From a checkpoint of a small transformer trained on Wikipedia.
Size: 25 layers, width 256, 4 heads of 64 (2 for keys and values), MLP 704 SwiGLU, vocabulary 2048, 19.5M parameters.
Architecture: RMSNorm before each block, rotary positions, no biases in attention or MLP.
Training: a variant of SOAP for these matrices, 511M tokens, 3898 steps.
Each number is 128 + 24 x the weight over its row's rms, rounded and kept within 0 to 255. Layers, rows and columns count from 0. Numbers have three digits each. The size before them is the row's rms in percent of the matrix's.

# layer 7 MLP down (transposed), 704x256, rms 0.126, rows 498-634, columns 192-223
103:114081113085123142074142118070165121108127154092137052129120157124145146123098169112074141110100
095:122165167125165139150168093118115119134100104107103120122118129144150077158129143114099114145161
102:110113157113141083131145136119109098123139107093130155052150106126158112114147078105114130112120
101:149153131131164130094106110175127117095101121139084125112115106134162125126105139098138130130099
095:125133115077092152106139116149162130143146157154123129140168109105082152115124120131120106139113
099:080106144137107114140175089128128108128197105121126112129139104116094108170084143115124130120099
100:124125155138120123122113145108134105146146159135095108111127154130117109095099098116104092124127
100:135100117110141094079111120149139130137152079111144098109095182103120126066130106104156120107168
096:097149153125145108100153096106113118129181121106123136138117130127110123120107105132068160127168
100:152115117125104129152083144084126083152154118115124146114201082140125139110099079157131148147139
099:122124121149141140157116157129103094165142133141112092141110096138122126130143087165126138126151
102:090109092133083146154113119157170106132151149117144126090132125090118108159117123117152143096151
099:118141136106071130119160163104159111166139147135143177140167142132126115098135153146156110115126
105:140170160099089113129161117114116136166133122123145130093088142098110135100121095131100126133093
101:104163138121104139102107143111119097165124163143112102086123142130084150116134157117130111171117
097:142144139114139131191092138124072139148144124145122155119145122148134154126121153136141154148116
096:105083174093121107117132130135192105085155147088137103116155113175166155120131131168115103109161
098:119124121090157136092152125118111151142137146144159108106125107113111154145136147125111112150138
105:093121107112137136073127158111199153132103096112129163171137107151124133120084182154108096141145
095:203145144195138138143132111129114130125129127109131135182114105111124163093126165095168128103115
102:087158134187155162111128114093155120136088129155103136124096136129143106116129166121135093106142
102:172116119112092116106101114089111140130157143139109130146153124130142118141128121122154113146095
097:103127080138185128139107096126092115167117104098122109132112134119179114096134139145142121156125
107:163141104157071188107124131171225091158089105108154120137110134118083172176119152124118155099122
094:126139108169116108133112140088108114128086104107120166113144141120105122100105116112084083121123
102:119088144164128147162125126169184089153104122117116152137142083120107162099110148139149135116106
100:109121137141183114097194129124110158124141164119109094161137106149084140202134106125067146129152
101:129148127094107117133136136149125127179149077125141106094135145171145145105147143156125144080145
103:135100170092169119097151128110135105130147124122124132097082154160103130090113161150123144128158
102:110115199121138075123093127118111118154136109143118205142126147150130148062116112104120136157152
098:123144145131120120099152116155108136101149165147128109123125102177155146141126160112137093140123
100:181132140102117105153115117109149121144134088119138086136152133132110136090130110155118094167119
099:145104149137152139129163150113109091163120131141121130124106162127137100057172092129136101123159
096:147142110141145121097132156146135124156171163123128169113136071081114186115160110130158093143125
099:185144171158147150110113137131095125142110064124136144141141137136079120150107090129128148126116
098:120099096113134152132109130111136192137114128114127168089131126135107154092116108143127115134113
101:149089098146151113096128093139121139129129093126146115143119147170148141126148103104121149149118
101:156121113153125170119123081163140148168134153120122101132142148112119102147127097142115106148139
099:085130109107121091100115132132107104155142134135147113140119093159151196157119156132126174130133
099:127140125145136146131106138098156100113139132111123090121148140119118084169163167162105112161172
100:154098126106141201082147128124121138120123137128139117164072106138121161111152137168131176079135
099:123137136135178167102162126085122130121129128150177137126154103147154119144131126120132141123098
099:105160112154089159118127154144072100110118156112129161125187125141138098106071125126105081128135
100:186151129155136086116074110128095181131113158118144128124122107097168147100138118150141116105149
099:090153111161127076151118167099106093123173119079174146120115173110176144135113156157145151122117
101:144123137109117136126143143116157133130126125146072095178114156174141148149116109129101109178110
107:139139122114100153141164124135120155115099129098166110125091137120101140111104117109127154162110
103:130163158129138172148137180140117125102172163150143134123132148126111083136146081149143094123143
100:117091093144154143166120172154142151156142109161139116136109139179113109093125141142145156149097
096:157122141135139177155150125134108138107074061111108142138120179152148154162091146144109125140133
104:129107117082130128177138088132166126127145123129127148153136159113107116113111164145093156093117
102:119110129110087131106127155123163106122125090146102093112101129099120127151118180131157098105084
101:145122139112107139098158157157158119109103147129129115155145094067124155118136134115124138123160
101:102089096155127143147113140149155139121145134130154104115145144157149126134107107134122098176078
097:178152125139136145104158116144099130170150158098148133144126108129162154133095082075142131113125
099:147141091130155189164105175121147117134115128180146133102150151119155146129140174156150121155151
098:116096190156118106132133161116169142125046137129149121135105135103153134130166129112163130118144
095:157117100124175141119109127102111148134129132128154126102096155136116167109122161106137144159130
098:111151140129130133147116081098090171095154155106090151145153084111093140104126109137102122139133
098:113123106115181133094156135137143142079157142127135128139128121171140160162122118147140064137112
106:161126155113167133173137087099129142121110145110099147159120088098091151118176119109109126122142
103:124141154126143147137117127158146113100167090159143092117114103146168145151176117142107124118109
102:142097132151156126109102137109085146130149120120117158182099071125148119144102131132102121138171
099:143115096105147114138128114148109133071130138110129165115148152148099140193139102135112119087131
100:116094125116110115112182133119129093131107079114103156129131154129122112148124137140136144116081
094:142128160140135153124124132141113087104099132168145107164157144127095154145169145099151119141118
095:124159149149143086074124171116156130111131114111146110101117112161138118115115130088142099074116
099:144130069114110148124133144136140102095130128140081122126138117133107160103180143122156113119146
102:139125139116161115156050177132117119097122066158138107120158111150150133139177132132112127098150
107:087095140166129122123121129103118107107105112082151117148093168155183122153144132136108104087104
099:148110113112203116108121105090141134125138176101130141141147135142094211157134140159136167115145
099:112120101166101102153130139142118206134112142103130147136096104125155137126101146139075125094145
102:124131157108117116123132126091099105089064149122105144128128126118142121155148130107174106175155
107:101113138127127126124106183113119110152145100131166139120162122119136125121155138113066114130065
095:108154153132102119135169143104118154119168163137136171077136156126103085147138125105164113113118
099:128155128116136173127119152070150143082192137110136123148102122115120118107133125098107144146153
098:136117145143144132156121142152157115121132077107086125103134135144096104122136128129134130120154
105:100161129108115104134147119117145094137136168123168180137120177132094125145156109120121172114097
093:154160134129103127093172104124093123100098144132129058134153101118100121076152154118118161151132
100:165178112104149111141119080156131096135149100112132178155137114143126129096103155134183115121123
100:107100135119101105144112123103069089122119118128098128120111128120149163144139158116125097147122
091:123151100109104135084110120171102121064132172091121130136141159132123095091113166092126142143170
099:070129121123122138161131100134148070124151126106122119136116125101097101127127150153111085128156
099:113117091135090093112179134146132116092154103125148106150114137180125115092141114176119138146172
097:088116125113135123088125141097074151088138180147127145127110158118117150140112118172144140142109
100:128187139124134116136116131120093133166154123119139108145100107155131103133168111127146128138120
099:127108115154108082117124120132191124055130141111107095149119158103141174111122140132074140116156
098:142135161150136108120172132125147117136174160112108090147104122121086111125160135115139103159154
104:086136113151133130143098090104119139157078101124135124144133086141151138088174130105103150083118
099:143131122089124094109129141125124138189135112118155112168167135138135143125077155127136110094174
101:110134160130127138127134083148175122161137129139107112115116119130163098117139115158118095133083
104:178146101102148140137121088113139112076177094122118140095115151083133112149132092156104133105144
102:127106129130140144121155143107112107165086141145101098113085120107147090108139137145116150155094
098:094139130134158132130154139148158114132140139087106151105126162138092090144173136146131150137124
099:139072121173056159103122152140136165174122102140067139084150095093136118127135104129136152116138
098:150114129171133156151104176151129103095131098124127143177106091145122116107133133086126138127089
099:110106153183146125089095138179144139192116142115140123095156164155155138103149120130135114093153
100:089130161127116161078172110093164130103165130098118126135131119128127094121158064114099132164121
096:129123168126118154127146180171173106173103131157139074111129133145148124148139147100119123122116
101:120106101131094115096106173099099125090156097138156105116098138125139124123069132099112105104151
103:142109133109141095167084133108161133127133145118176123142127119188127118107165116162179121135076
103:143102147141128151148120170186141151167123163151189116097123140096132113130119086094120176158051
094:146166130125132117125090152111165123134121135147122149162130108159105098120129128090124174109111
097:123183146090113135125097123130065115122109156124131139145108151099166133134118117101152133091134
104:099159159119121106115120129124128166147081165150146166120112104087151155148135132129117148134178
092:123110149131128125159055122093113137079117185124152131148148140137087089148102153123167120129127
102:160101137141163161127096156134132128096154091143165119133160115155131086174177127163111179090090
102:119117115127140106101130159105114082118114177131139123130127119117177144128097103144111139093122
098:112135131122128095104138109115128135125159097148084118154160100118173108155136145184196175117131
099:118091093130131161097140075099154137107136158114102132166128129108111140092141124146092131104119
106:090120120161147175160153137164140114142136134170163157122123121152115134172133127097126126106097
102:142129175115116155128101112140136172162142149109179121113147141152134122132139097166105129084123
101:161104117146144144149151126177133112127148133104167117110132093126111130089138127112119170151109
098:143105132103146171129133097128170136146134095149161146116171129114131124077129134123113101120134
102:117129140149109171135118115069082111126168120178101089168121141125145113088123150124111073112169
101:123114167120136112195106117112154144132123162110114173150134125155135132124167124122087113112113
097:152064135155126086119140149095157138163121124098124104153137139159118102131168137151160146153135
091:104096062137122188086122090170166133118113176081122139147193170148104160155139100123135120154127
097:151170139191133153117083126162087126189107127151116092136122127094143148139087154115117100121123
101:103126156159146096141116155124118118093098127139152130152138142069137154146112132133088062138154
096:147155155118106138164163135134104133156141122125132181103125147125120196124145128134098083138167
103:103131128112104128137133133119127161147132136156085158058137183129093131127156136143104107130164
104:094135123113153163141110135103137130139092095115172185090150136133134087098149139141104142161121
097:096122155086114099127116148171086103148158139152116117078128150099144178188124125140123146113135
106:181130135133123100136077154174149119169167114099130102135163120132127115126147130100129185145149
102:133166125135119094121138139105168144118118115086121131138150169120147155113145162137104109125149
096:102077133128092125057121102155167161136090151145112117142086098131103122138123135154158113146122
096:149126135105108124126123117149134086133112120132105114171149096125154142118120103123125155153105
098:113137109121141157134136102111074133085139158134168099138154120146143134148138162154113101133124
091:150105170159117125159136094134148171152097133113136133185113147112166096146173147131150099154163
099:136134121124116155137153102133092174130076184100102141146118130111090150109115152115114140159087
105:136071145109149137119130147131168132142158110131145133151108143154160149142099163159149128182128
101:106131133123099146162035122170086126181108119131103110136167137113127112132140122085093149180138
101:154091100161151121150100146130142117148175142111142106143141161127117113114121153143123141132118
094:144093122105086147143145122116088122169118138138154171140122117108136121137135131133106082087145
097:107134127145120105137103090063178176098167141157140108126112153119080119150126089137126138135097
102:148157175091113125119058163093129131110068138138129145099108117131099107134120137111125139137179
# layer 7 MLP gate, 704x256, rms 0.139, rows 499-635, columns 192-223
092:128144103120140168103100180141097167059112164075128128124120177162139072143138143115116160125125
100:142150097131142092141134133120129097119126145148119145093133127140110153099121111099129125174126
102:110111114166112155121119103101155113138117152111099115125150124133095151120151058111090140133146
091:128115153140157116117094143126164092161088109127105148132115156167137176123147114131162151159153
103:076157132131110155122182114117138149114160164121117108131174112108086120143158159160141145124117
105:141097112134100123159104192151142114141102119129179145146144111151124140139127107115130147122121
097:089123133131108126088101135092116161134124104111138130066143136129114127123140193112092102143128
103:116132157127122156152127113140126114104105112136101124136145139098065111184149113133124113127120
109:118140117108134159131167083111126117136150128128150143112131180080114101124136114157107100162110
096:107140149130103133155144154157139122110128173076106089104117106093123130146134106132113145141138
108:110124106171120152170142121103147095111115107117139132185098104127138120138167110130118156119182
102:089149089135131154116106119116161112150124146169116093119143149110117137124103112120115113102141
097:133103163119122136108087122129125099127154104130111135160103107110171147138125148144124137100127
101:134087124169162139143128140127106156109108128120128144119166112116084142147130116111111165146150
097:138158147159087154119085125145090114108107101091133144133120140130180106130097107070075144146097
090:160138111117145117132111108107090155135114100122132134116132120162119091136166127120111095178103
097:139124114103120135150117144116113104103073169133131109100154149129157091096135138114139101138079
107:126130154134108165162108148091131120117150146128127170153104119115129169115088111141083132111125
096:115136127136143128122122131154164145125095117146117123114105095133138127071120138116126132134111
104:095144173109127122150149127148123182104168154159089104126099085121123109142154157094140141117114
095:148131124148121120146149173166115098113100111123087117132202118152118116118120095118095105161081
096:129146097098147152116082113125113126142130130143126139171132167101166110123120091156111107097137
117:142150087144135204065125107115145125131168124121128151143123107075112149112137091118107149144135
088:119100099129123140114115061112095137117086142147125166145173127134152109084113197125158150095122
102:095142137122099115132137102130128110128109129137100195150095114137103116133122163128144085108118
101:122138129112136157146085146171077100114114131138124111130134131070166151144120123103145146128169
098:137097130123114142153118094128125158117119130147162093106164149112108107094102131128148111130132
099:107121107105127124124138141117138137101095124117079166123145128159183154126120106147145126183158
106:135170113123128090186109102099096131135171076117100138093140091158165128139122112138114143157106
108:151147124137197154136114114144115114157105168141091087138120148140139154169113100106109140160134
096:143138134150153142146122103098151106130120087110132090160175149140089129133125106188130143124120
110:109115079143136120157134156112155118165100150095102133164132147138130088131135149145064110138162
091:134168167091107124120136135096155140125149121127149134130113158143127145132168110156091155136121
107:152131106078110138125092076114113154110088142113130136145103128137150137091128137144138085150194
100:142120126183152138142140127165144056112137130125098161132114117160139119158110130122101162087124
099:122099183095106158128099154145130132140151142160132165103141134109120107114101127160140123098161
097:121129142121175127083114128148135137124145146137142120125158084127112147108111129124106161112132
111:122159112130127155122113156115118130132157132109111087093159133164152170142150145120089160124133
093:114161104103135140115152152152127133126166148105140164147126129123134107135120125124136114162140
102:131081122067146119151113125116157115113112140126122150155106113118144117141100117121130106103128
104:165137071091168130098149103142147149146100118134118130157123142118169160123133082133138125150129
094:117108092112082160087098139084115150151098102131127123107126088130144140126129129129120177159126
093:088121107111116131101151151099120134154146107121164143097144154138126153145154168147134138109116
094:125124078156126125167095111114149134097090095103109121130092109129169142156136135143136160134109
097:134162143108144141111077112155141153164132143140139117136135177136122121112100119163156075153148
106:091139120152135142147129118137116128136153110124136121095134157086138112144112112101084152124128
103:119119087124155122149070108112137134126120142110127153136140114135141124131151120136108188135145
099:132092137138141101131079162110136148140148173169130114135167112122125137123089181147131161124155
095:144105126099128130124077141110142136153116179106113132133140146142072105115135082127131153106146
107:114095113125152160148116129136107150136121112172135169097098127132156079123078143131171110117116
102:130179140109120148112109129174108112132125125103132127131137103201147109124127140120100158120167
102:114097128146136142113097144198146139148120142161147145105183119128091141109087087151155142109171
097:105138130099089136103131040154144144162086122189134083130114145078124152146129104129110153130140
090:119102138144163132138116121144131134089094150153147089136087100118137138145123120118105160161128
106:169058106159126061183097117164129121126163148106106155119152114124149127101108101129127126078153
100:137137155143137127110116123106163135113132175133142165123105150149118110171157087084116049119135
095:128141165135093120132120126086142104188113144160118112127156166139162155115168127117100144149147
091:106178142118131129136160135096113098108143156148105155089140065140115191165114142095135188168119
109:158086144126138096108120104134126164102135145153119157111128095147119150171118137159139086129150
103:090136078118150147134086179125150154128139107150150084167147085120140178135139136142136138160131
106:115137119128140137088137146178110132111170121147157126114081096156118148121155145152127129125109
094:163139150127138072132082146165161166142133086135091135093090115154148106163149118120119143087118
101:166128126184143119082104110162087095134098134132142162128133109100127094110148146140113129166099
105:123141149144138075156142118151168182129126129168120114144083128125101125125120112176107110132144
089:120140105163138178075161111153096135158152104149149132119142161161099152149117164150125163131149
091:118104168123128089124137139118114088132134147117107105108090097144120094117126142086148094120150
096:109149044169158080102127145102121135133106148130090112072161172111088138101105136185121151112130
105:128193118105156124161149180160154102142149138132097131143136086079166120099138141131123087143130
110:142095139127172125123119143143145115126138112159118108109125127132122132078146150115159138137123
099:128093116139159154102141089113132139123125146119109113123140132131135121142192155140123120089120
099:175105102129123126127093108119130145087148110176125125120072104124167157131120110210156120161170
112:108140095132146076155132109126132139150140129094130114135153158165188115112098150127117132090125
111:107082133074098173144079174105128117130135122105096153116156103114140158148141108122110104124125
097:120110147124116107173151109156127141131135136152128138111116110140089109141116101103150111146140
100:192145130116137120171136122124140133099111133138153128128137141086106129114157142144110166125079
096:165108133146127140139102128126167137105113104099108180115094151144137154116078135158155115116128
105:126081097152138126102121131165124094129165090152061127090143137140106134149113073119147154107160
088:144128082123102132143142126128087107144140100123175135110126118147179129106110124107178121113108
099:095119132107155120134093118146122062145124098117176136136149159096156142136121101117090101151140
094:148079105110169138164114118161116131151158112120113134109101136096149145113134175101108098136088
087:136166129117094146124137126174101113097137132124163143119130142130093154091108123090103149149124
094:108105169136155142119127131129115165176128105110165165155122141127129135146130126172135176155158
103:144127106148119107152138160100103140118107144130147140173139116136100175089132135142118132144137
099:087129126170072134132161147144078113109129134163167168091132138122105095116141109149134161118109
095:125143148146149138158105160084181153146093151096106140135135142153126097142109147117135109100107
094:124163129179086160100130118106153113153135108134127170154081130121129138131162136166153118136074
090:114098154087113093109076120098144141110126106128103137099121117076138159095181176154140104135113
106:137107122159135099130128189111129113142146130110139123126144126100078128112100118078114141138142
101:146112187156071127071112108142131138147128123126139118154138131127118087121126118123124166140167
102:138127131123129163148077099143118133145114151116150161115103128111142141122109142140111119117133
112:148096178096111147141107147162131163112106151121134109148155077152150132111109142151115116140159
095:097153161174119087125105118126143115087172143157118096138096150127109150125091124141084110146135
100:134156165159101146154095128119118117146126128175121129101128135153114156146097125121137111156142
100:121114164126099116152095097133153098122154112164115170086105092112171128177087115146126136140142
097:148139179117085108134143161082128081138106062124180165154153161136146153137159120115151099173128
098:155144142156094130156174112147208085151142134120125148078171122106088117106164177184150104057123
099:103109129145151103138152135114122113142094182145106102146152150129154174103122114112153115121123
096:112085119115139161166120115132145135153156073122142127093128114082106137125086109182133099076105
094:143180125113116107128178139137163165111113126105135091133140128105118130114137106120083117106152
104:131125139108128123123116191139088130130106134134083083147169127090138132114111152089115167129138
099:127095156139171157096101101164117143098140115134129134137130114125160170156162142099144108142110
091:154158134104121143129135118112160146160102104125097159105131138120092127133123116141173129128128
102:105156120122113103090167136135110172137124139116093106145145133136116136118117123131140137132123
116:150106122150109163119113165166132123118146129106143137126124148151104127103144173147143136131110
094:136149115098146130154100133123132130112104143120158127123147134163119127160139110150094098133082
101:129142114135093134162142094159149118123147105165101120132120152086105126125109106104154128134157
099:101149145108147167147135174127158136159119140136145153112142133152076112143115126100143137110113
091:156135149135121110129107144107121116181108104114111121144149112089101104174142108123136155138144
095:125130120089123119146125159134147146142071075079183130157142144146145149121114139148147116158121
097:155141139097125108141118120122152138104132113156114114098151107164119119109182152133143170140128
106:133143120109112135138125117128132152129137117115120156104128131148121125124115094129099150126147
097:138126174105085141154128114141166096122145183143097105100110134118122131127125127122137111128119
098:159128101125124168170097161100114111090136159128107106140148146148161183142138136091120142111089
104:082112098099088117148135125150155139160126140146110131144133152168101148134153114135106154131119
105:086099144110119151127135160117148169101127126102148141125141158117090085135168107093115152080157
096:159131107154118127133162094166132115076128130126148172110094123132107172125094133163135120143129
087:134135127131135142099141144121128128142106135137163140106144108150121189142160102129110127136143
101:108120135061103123148153117150114095074155165109155098106142116146141107118154121097103091103115
098:101133108154147130161128135125134142102138148139137108184137167135110153144133159153132088107124
094:129154125130159158117129164109071146138125109154099116139131120117150157108120154131146127075211
100:137119138183141150170152158165132114115097116108125120124131090145101120103094145090108113107114
101:089176142147090146125128142158149147128161107153133106116148137129129113154120136113082110144128
097:157099104105072144121125160114107131172117112099117155092141128076097108127120136114127135107141
103:110124096159116105150177075149136173127152137173116136125142137137108168160114110140127109121084
096:108129104147104125119093118133114107100153139168119145085143139126119116106134112132134117169157
094:131147139150101108117100134146131104125158123118126096102127152122128163123113090167098105104118
088:097144147129108101122121121163173106139161139110104172133153099142143094111136114085162120153161
096:126121166153167126147136098136129144145182110118130103170128112115128144102153113173067119108160
098:141122134116123065121145156119128149127127138138112118126087126090143101125165149099135151134147
093:110098150121163135128118136117114100070120119152181143202130088141093119146144115135129088105131
105:185136109093169131116105167116119156118127140105143136149104141200168151131093147142123117144134
098:141106130121107110136113141143128137107092143092148182086132108123107088098137145135138152103154
104:150150106158112137144152159116157138116119098118112150130125109114118123107172102216105127070135
087:170126134131108149131146146112108110130123142149111115097115113073123158192144114106133123101141
093:121110119093125118112125131101083126100078144118137177126122148136118147122162113121154113126141
098:131138142126168130177104151131139186153156152165076119122130154127120139104084098110116125112133
095:161181141136151125109089109165198138142157092121149095143142122129112090107178128127111174140110
# layer 7 MLP up, 704x256, rms 0.136, rows 499-635, columns 192-223
095:097125132100130184119122111139145121093116181088159094153140143177113114063121117145124157140098
102:103118141155088110113111133105126162168146089109154102182118153133128123147136101131121157125128
099:090119092139135084144149149129139123112112116130181136150116136099141141153118153130129119134157
090:113107126133124091149115119146134118125136134129153092112153106095110168137134150172117145127144
104:165118131098132138139107131139130165168117119099145152110076151122178122159148148111108107138110
104:149106142151107094106098153121121114108109145170124155160118113123142128122127084142088107126129
098:193158123138162142164160158173115110135158150114100118171136143112148169162160132152125118126128
103:104095114153117107126110152141134102153130120131086132110104092087085149123125118165159122135118
108:138118137149175096144072113121143160200139121121103126138154145133172083141125104159132145091077
098:168134110160128121140136091056122157087139170146099122120138104171080134108144146117122159104141
109:115137126154129095161145097148109140095099144159093136089139113108134131075106118128146143150159
103:108155086109094118126111083108119110117124134086107123123089119111107121097104138114095127094121
095:139137145143127135145145142113116142135135153109152135159088143131138151136109108111149140122135
100:118162128086135149117132164143120099171163141148162146112087148100111085114114175125109099146100
097:131115136156104125080084143126120139115141127148142119090128120149204138091126094122104146126147
086:130097081131104177153102146123102125156117136125097111120097084116123126154136119107102170175134
098:153118117094151147140145155094145121130120089176129106108106109124134134119169134155120131111102
102:141107116113144127118042154127157143112171136164129152135106126158149108116122152088123140116143
092:149146100123103154141123097105102080122116166144144101097113123130137116108138176107136140151155
103:146096132092115142089112100119121117145099142074127120162151122100114130100116112114140194091115
097:130167137127103083167146166168101115142136131112085161131180091173102110131114106117132115122127
098:166104076114126165079152130068117105130120153105115112108138138121134096140141099137144149118123
112:138156095144118130088119145108119161124114080127118098135082149122099159144117123153156133127170
090:130113151105108140147104186098104168132101095125119109122123070188102100122087130105123169133086
102:132165131100125127127117088089098101086146136108131161108152038139121146106132130146095117148095
103:121140119128137110157165117146145153108112140118144152139123143145141137141179148137147143083138
106:148113118147132131118104110128110143094132161135152137115128118094148110117131127140137123139148
101:132079093144133133121114140150113108054147108100142130140125155147136111147126143142139126107167
104:109166130127128095167114107152094141133111121142128152113160167147115151121109126118155101111129
103:143212120149117134144108139139115132126129098134145129122107091101136137095142120142132159101133
099:148117156102140109152078129081142160093095117145175111128137111133137112134137075182127118136123
111:146086095148131120104136124106138130125137130119080128088162133155142101107107142113133130122104
091:175134134162122067110143153195140144142121132129118129102141113087121137128104139118152112126110
108:102130133128153096139101124130126125124108108152138152170105126099161137135122182103128141117167
098:126118140134095117126114114133158104091148150121139121096126149142161114126130145115115156115128
098:176106105184135127099138142097164111132120142141100121135137102121111112146130126167111155147166
100:109124109102160126125139079137137078121157095124127093132142140128108104155137141086115151125103
107:088165140124144113145174113136120139144174150136132163089122159109158116098120094165107161130155
096:095146126136114133123142136174128093131141138099113188165100164118133142115108071130110142130097
111:122087116071140119144075088101124126111114115084153134138086132107163140127151083126090117115160
100:118140085141176092123146111129079099145124149170159097117114147154133154091094089174120115178147
096:143133151106146139126115127112164118124108145115158133106151105125173133098089132134140126117160
096:132158135140110094131118066162148081081158109115135106113101113155132089157152089110108089147140
091:143122091147137096117136153165105090164161164112131119113133160135105124091132153165138142102158
100:126116152142135110120141121108127134103147161146115082167103191122094141144087114175124090146133
108:150161142134127114117119099130104123138104142172098150155113122095116139124134131128151144118092
099:092143129152118146144116160153090172124149139186160084148133116114108106134140137074145123088129
098:143084141153131120081066134139154095130134123196127127140124167089180133132134151146102134118104
096:132132105143152136132170106096110120083105082154140156126129149088178127142085164128128111147154
099:107125128103110107147150106121128104131117113141124150079115111115156169087118128133153103123157
105:123122165125159142133154122128122144108121094156064134109145080113142097116122083126125103132122
101:113105125134150133110143154134131143148115191144114151145166138140081165105116108143124141167156
097:114109142146160130159098135197126124104157145086123138140114127143189104139122179156131168125110
090:157158150134155145139140178168130101134168133121133079119126131118091149130097123129150099120142
105:097184133111130158122178125100165121105128102165149100128139105134164100145141140110141145168178
093:107138126132096133151142161125086131174106105111124125137148099097135133075121166145126206137139
108:122126168104086144121141130091153136106102131117158064109078099099106156118161132100129120151107
094:107171138106103158132171113107123107129111165136139123105110110155135141159115116120105165137105
105:138155120098129131108114168093150136125123139104169081141137140087171073119135130119122161135123
093:140126120121120084113167105143134129135096146127091124127140160114130096128122109106102153121065
107:127152138127100161122116084153153148173149111093119120125083140138110153132119125160151121109118
093:150091144138129153096168198121111117118158126151158139165106125111129130112104122120106124153133
099:103129150096133158153124131074135063137112136119134136134152183136090136164141108157158137114142
099:122122092146109145103182072100126150140116120113124127137129125146136152152095074094101085117144
093:130115134193123122128151115111102118134132090145102144104161116172143093116134160127119130101130
087:154139129111169179121097116146148141144116089132149111120142142082146133144127143110132163149116
093:150117157105096164139096107112105161126127125154141143146085075133130135130176139120132142120175
102:122111161165094123115123140126096149096100160105129138115140139169084133131137123128136129157092
111:100102098155140093112099108121124122123094120103109141144137150120132133114158148142142114155131
101:112130104132144137090107117116106114163109093136151145160154131149100110139107099122177126145149
099:137133141145133114160123104138116102157106118090148130151187160141144151120137147108123113088081
108:122110134122167115171151149182133107137120168102151135128157100159140180100132124129136112148100
109:085143113088117115142107135096112119156138128104112129091126148131131159112110149154095105091127
097:113129119162166136139090150124117116122107136128167122140182104087100127094095116137155181071086
103:146133122100140141175195143127138158095163126110120143142129138102115150094139097154108146101083
102:126115138112126133118145141097130122127152159143100108118114133103090124091193104087096126154160
102:141115148100120134134108197107123119124149152136107102105146133136106109145118112127172098168092
087:133159114134130122188095123122102126160146098118116140150115088117140160125149146132131120129103
109:119114109128125149090144116107136113165104124141127102118098120130112119141143101085091148144116
095:110153153189129124106124120103100152120169092145105126162179102146135148149132149112157128143111
088:129160108099055144125117150159109130141109105099133154131113146108100130103127162114117115166145
095:085135128092100165126124127132122156162131110051103163150144104116130113198142186144132142101158
106:130138116134126137084130116131126114118130110160125091143105118133130149097126150130075127146139
098:157133155109140105119147081088128087123088179141118139138109144144085160146144099101157088130115
098:087148114106157123110109150139102119134150152141164123086119136173109143120130133140110105088131
094:092113114147166105158168140150129112067178097123139133135101111123141127072133173098110120144136
090:142097138183127138149107093149137109099112142137108135078073158128129173076168114120130183141134
111:118148144093103084096143120094152115130133131099122093113122156103115126175140134080137184149088
097:170135110117139107067124157138155082123106125103105156125075113148138150135093100131070150098172
100:139088139139162147136156103105103122124121126131157133126091120139120114105112122138121158110124
108:112141178146142121187126155063155124134179125141156159136126101124124140156103087154122113121152
097:110138166092125137132128167115128107128107144176114137141184139134117127088100110154115123142110
102:136128146148136150107124145120111142159104177083143135125144116152063135110133083122129157117119
103:148157103131128177115152136128081150102148151148112077170158138116130124095154108106120124160115
094:152084106137126134121104127098178102122125099109147117112137117117165115120144096096127129132115
100:117096093115131127131097177109107095159148125136103139127091143113118196131131105095142118164119
094:097138120122140147123100114126162122148162113127124110119162111094172104108185126118177099186148
099:125125107089166134147087119134172137134130077110129152120105133124096128141106122165105103101136
097:110127124165160144087148144138128110128132117138107154089077118162128144102126110146164136167133
103:100155114127107150146117168111132166178120122112136106086155146157126127132163154117081153162122
102:163156126125104156127124144137125115143133114141138114147117132100122114107077118149122151168143
095:098096115141185141117087171114195137083084162142125129103089143137126113143098121131137122138113
104:110103101145117129149085148135118107176118116148087127118113073109212132125089153143090152140107
120:164144089187096139111137099155093140141136138142127129122134078131112153130164077145111080125139
093:133122108093161109134112135101142143093080122099177120093154131141076117175127137124141138168084
100:114131110132150084101150157125094150124090131104115145122162119132125123117125143162122144128122
102:119141129120082151110141123150104161125122135145132136175114129152133125098115152138149120140144
093:131126182162144121122087131117103141173091124137126179133139116113139118173144137153132152115117
094:139123097137124095107114086094159117119108168130132171150133115152095143136169109148068145155147
094:105121073121153173112141138140148148159115097073130119118089106123106166119135124126066121111104
106:142108159111131137134142140073140130124150153115141160050094109139086161121122095130146140094089
097:109102152132075146120122117132169115108128121137151120124090094140131108122126129121134131133121
099:131136113149134112096157125137125138129131082118156147130132132150099145092115098109129125163156
103:133134091167137052140141145114103114153175149167120125168189134133163132086093122112100092116158
101:087119140119107121111123131139086130172112198136136118141108138141132120170099086117152144113094
095:120148113145114103118164117100118150167114134141123129152127124132117061137109101142147127112136
089:129118137144133139127121110158131097115092094097097157118086123181101146166171139129138124105149
101:166161113192149125122140093113141132161153127139115140119115107136119165162087134129139136157167
104:122111127120149105142101114134071117108151161115130149165138172073118121165143119103135095115162
100:150099116073108125141121066101168114133099142120148134102129117154117104155134124131106122119122
093:128134116118094132136119153127143128119196087126140152171173168155124079153128108155105075124132
105:114166115139114128133126145081138133080159119170159151104126102139129145162172102121109134124138
097:165127098092097124124104090146102137118167091141100132139135141122169083112098143141144124142140
099:159138116114144106112135108113150151116159106145156152133121103125102145114098126123116066091148
098:144121125093124160117152159101131180122149086103135117147129133109157134152080131128165142120120
094:134129117118096107126145103122158158126099115121116129137124099131144090136142136101140142142143
089:145131131080144153110132130067134107119096110124174096116111137111112143117120158172123139133152
097:135108128115166106102134123125194143060095156144093139128088139144102118087127131152118102097174
099:117147110101132111124114147154142196106144113156135088112136118161123123092122131155159138109110
094:142127093149116117138142103152112143165175123101106089123165181113152113088150144107134144130102
110:106151130135125173132093133111125139131120133106147149160131147158150151205144106130121116136123
101:138118118146140148139131126132154108099128118105176127122085135116128112129156139157129100117143
102:115105151119116127129106149171116152163142096138113138099136119107107086129148107203128160143151
090:156096113136115104175126116115093124147147081159120115115146129118080106136172130063160115148124
093:143099148118135090135093112104127144116107154149156146146113137116100135163173101141130104100081
097:126166130120181156130134127088117132165089145129089045140133138109089113150142174146128125136127
101:171185112118154100109136135113175171130133121121121113135108127146143102140124137121121146155137